Part of a small language model's weights: biases, a variant of Muon for these matrices.
Each number is 50 + 10 x the weight over its row's rms, rounded and kept within 0 to 99. Layers, rows and columns count from 0. The size before them is the row's rms in percent of the matrix's.

# up: layer 8 MLP up, 256x64, rms 0.208, rows 241-255, columns 0-63
# down: layer 8 MLP down (transposed), 256x64, rms 0.0959, rows 241-255, columns 0-63
up241 107:51 32 56 32 54 52 41 44 50 69 53 36 49 42 59 45 42 46 33 68 44 45 54 60 40 62 36 65 62 45 51 56 50 67 57 56 62 52 58 76 62 40 36 59 41 44 42 30 48 59 51 48 44 35 53 57 44 51 38 54 59 55 57 50
down241 133:53 41 52 60 41 62 45 56 58 46 55 41 56 51 70 47 56 45 52 43 40 51 44 40 62 53 49 50 49 32 61 58 44 61 64 44 48 50 52 70 47 40 48 54 42 46 70 49 44 62 60 24 43 36 46 59 55 28 37 36 72 62 53 43
up242 114:68 35 43 58 40 51 27 47 38 39 43 39 48 58 38 54 56 46 40 74 59 73 50 60 66 46 51 57 48 50 52 22 50 63 41 54 62 54 50 41 48 46 59 65 62 54 42 64 46 52 55 42 53 45 45 36 53 45 40 54 54 40 58 46
down242 097:56 59 61 48 46 58 48 47 46 47 57 42 48 51 61 43 45 54 44 33 48 58 36 62 43 55 51 47 59 58 60 58 59 54 50 52 30 57 28 32 31 49 66 42 71 40 66 32 46 54 56 44 54 68 54 36 46 41 47 53 54 62 64 32
up243 116:58 38 35 47 49 57 54 55 54 26 56 62 44 43 48 58 38 53 60 63 51 46 52 43 55 51 44 65 56 41 44 65 64 35 46 49 45 55 68 52 60 62 57 53 40 66 36 43 27 47 68 40 58 58 57 43 42 29 55 60 41 45 57 43
down243 122:40 37 45 70 47 67 58 41 44 58 52 55 40 47 54 35 53 54 63 59 45 39 47 28 38 53 56 62 66 58 52 53 46 48 49 49 35 60 56 54 57 37 51 52 65 61 52 43 34 62 46 41 54 58 52 59 41 19 36 55 51 63 57 39
up244 116:72 50 39 28 45 37 62 45 48 39 47 58 48 32 53 48 81 53 45 61 44 60 49 56 62 59 36 52 55 56 29 51 44 42 57 38 49 57 36 44 51 52 60 41 59 47 46 43 56 58 47 69 53 54 57 49 30 62 46 56 46 59 52 46
down244 081:53 65 45 46 36 40 53 68 53 55 52 30 39 40 50 50 57 64 33 39 60 46 57 43 45 52 50 48 41 52 64 38 48 54 64 60 50 60 49 41 49 47 51 41 64 48 49 50 42 38 40 56 52 64 64 28 47 74 73 39 52 39 52 47
up245 102:40 51 30 48 47 64 39 48 49 34 47 50 48 58 52 46 71 59 37 48 57 45 33 51 56 41 49 46 62 49 27 64 66 47 43 56 66 57 55 59 47 42 33 59 50 44 42 44 55 45 72 67 62 44 56 40 61 39 42 50 54 48 64 59
down245 082:56 61 51 57 28 44 43 53 64 45 29 34 67 42 55 52 43 48 56 45 45 40 63 67 71 52 57 46 41 49 49 32 64 49 41 68 56 50 35 36 49 60 47 48 50 59 55 32 64 51 37 53 38 49 66 53 52 51 42 52 45 56 43 61
up246 102:61 60 62 50 58 55 52 46 65 51 49 65 59 52 51 50 43 61 40 44 56 65 45 40 35 72 54 43 47 66 54 43 50 42 45 51 44 17 37 41 45 51 49 52 38 54 46 68 59 52 39 39 44 67 57 39 32 44 36 55 45 44 57 56
down246 115:43 59 51 67 46 38 65 61 67 29 48 61 56 28 40 68 60 51 61 40 47 36 65 54 46 61 47 35 50 47 65 43 44 47 42 55 44 57 46 54 48 37 61 58 50 46 38 48 58 52 59 50 57 46 57 53 54 39 57 37 40 28 60 41
up247 106:45 70 62 61 56 34 54 52 37 34 47 41 59 49 46 58 56 65 53 48 33 52 57 58 66 46 37 45 66 44 35 41 57 40 34 44 59 30 51 63 56 60 46 49 47 45 44 40 59 48 47 44 66 58 41 54 63 50 59 56 55 30 39 64
down247 093:28 59 37 44 49 64 34 48 56 42 54 56 48 71 49 48 45 44 69 46 33 57 56 40 45 59 52 44 45 60 41 47 70 57 47 40 23 54 53 66 50 62 29 60 46 49 58 48 58 50 38 68 47 50 39 57 46 52 60 57 53 57 43 47
up248 108:59 36 51 42 48 42 44 41 37 51 47 37 53 51 46 53 80 42 57 59 44 65 62 63 41 43 50 50 64 43 32 49 60 41 52 37 39 48 49 37 59 39 51 52 60 78 56 53 45 37 53 38 69 50 57 51 49 51 60 50 59 46 60 34
down248 131:45 47 67 64 50 66 54 70 67 52 72 49 56 56 40 42 46 58 42 28 34 44 50 49 55 47 46 49 29 39 57 60 54 59 45 58 42 56 44 45 40 40 52 39 38 39 56 59 32 39 67 67 65 54 48 43 50 43 52 50 45 57 43 48
up249 106:74 37 58 37 71 62 56 50 45 65 60 43 41 49 36 63 70 44 30 69 52 45 30 59 45 52 47 46 39 48 52 50 50 42 52 73 56 32 37 51 60 44 40 51 55 56 34 50 49 54 51 45 53 47 57 50 48 49 53 58 42 46 57 58
down249 101:42 36 41 41 39 41 45 71 58 53 31 51 71 40 54 60 24 60 51 41 49 48 59 62 64 49 56 44 57 53 53 51 45 35 54 47 49 41 41 51 48 46 52 60 62 69 46 46 48 41 67 32 38 45 43 59 50 58 52 42 69 47 55 65
up250 076:52 41 59 44 53 54 49 48 39 33 51 42 47 55 35 50 40 54 46 58 62 58 25 69 53 59 59 39 55 33 47 50 51 55 62 39 52 50 73 47 56 54 54 50 67 34 31 32 46 53 55 45 44 58 53 61 50 53 55 62 60 25 53 55
down250 110:39 62 54 77 45 40 50 47 52 51 45 56 54 48 62 34 51 57 59 31 56 53 40 41 55 46 52 54 42 57 51 54 64 46 54 56 79 45 41 51 29 54 44 51 42 55 57 47 53 57 43 25 54 49 64 49 42 57 30 48 50 46 35 68
up251 090:52 43 58 33 73 58 51 49 48 57 61 52 44 54 45 37 57 31 42 48 52 65 51 49 40 60 41 43 25 51 46 60 33 49 48 50 61 51 76 59 68 44 44 46 51 42 56 34 47 52 52 57 40 61 34 54 50 49 33 44 67 54 48 59
down251 094:60 51 53 41 46 53 45 54 59 66 52 72 53 62 59 60 69 57 40 36 37 56 43 57 42 51 47 36 42 51 42 53 53 56 67 48 56 70 49 54 51 37 57 40 56 39 48 49 56 50 50 36 41 40 48 49 32 71 52 39 44 35 23 54
up252 105:57 44 49 56 56 54 46 50 42 54 42 26 41 65 52 50 59 46 57 48 42 53 52 49 66 58 50 43 34 25 59 36 55 39 45 50 56 60 48 41 60 50 46 34 36 43 53 47 41 49 58 45 57 53 32 73 62 51 55 74 73 53 51 44
down252 094:69 51 46 57 54 32 53 50 56 40 59 44 40 60 49 55 54 29 44 51 47 64 57 53 44 36 61 61 35 55 52 51 63 46 52 49 44 30 51 58 38 49 66 48 43 53 47 68 56 46 64 53 56 32 66 37 57 52 60 36 52 24 40 48
up253 124:48 51 54 48 47 46 41 47 42 51 23 61 48 48 49 42 62 42 49 67 41 38 44 51 61 44 58 44 52 33 62 63 57 61 39 69 57 63 45 42 50 68 53 58 36 48 44 46 62 45 60 58 47 51 51 68 42 40 18 49 53 58 53 42
down253 110:40 45 79 65 63 41 68 49 43 62 41 58 50 47 47 57 54 45 32 44 48 45 47 56 56 37 66 44 53 33 71 63 47 56 60 56 65 63 37 42 49 50 42 47 37 39 39 48 56 47 66 48 56 35 58 50 52 52 45 39 39 43 49 35
up254 094:44 52 36 35 58 48 51 51 36 46 53 60 39 53 46 60 59 60 62 55 40 43 38 64 47 69 25 55 47 55 45 53 59 49 51 43 47 49 50 62 53 60 35 55 66 55 33 33 39 42 55 47 40 48 54 82 59 46 42 69 49 54 49 56
down254 131:54 61 49 58 45 52 48 44 59 59 45 66 51 33 41 52 38 39 38 71 74 52 40 45 48 54 63 58 49 43 64 63 46 45 42 67 45 47 39 46 46 43 51 44 60 62 53 77 36 46 44 27 35 58 58 43 46 49 53 42 46 54 46 59
up255 102:48 53 55 32 41 56 31 43 64 46 53 47 55 68 39 40 69 54 50 48 63 64 36 53 51 70 41 51 40 54 53 47 55 59 38 61 66 53 58 31 57 40 47 41 47 57 52 61 55 66 64 55 32 54 39 35 35 45 39 41 47 52 47 49
down255 116:49 62 61 72 48 52 22 52 57 41 52 54 54 58 47 53 62 62 36 46 45 55 45 54 44 49 58 41 37 44 47 38 52 63 41 42 65 52 39 53 57 54 66 41 42 38 65 41 54 46 35 21 36 59 49 56 52 49 63 47 57 46 63 45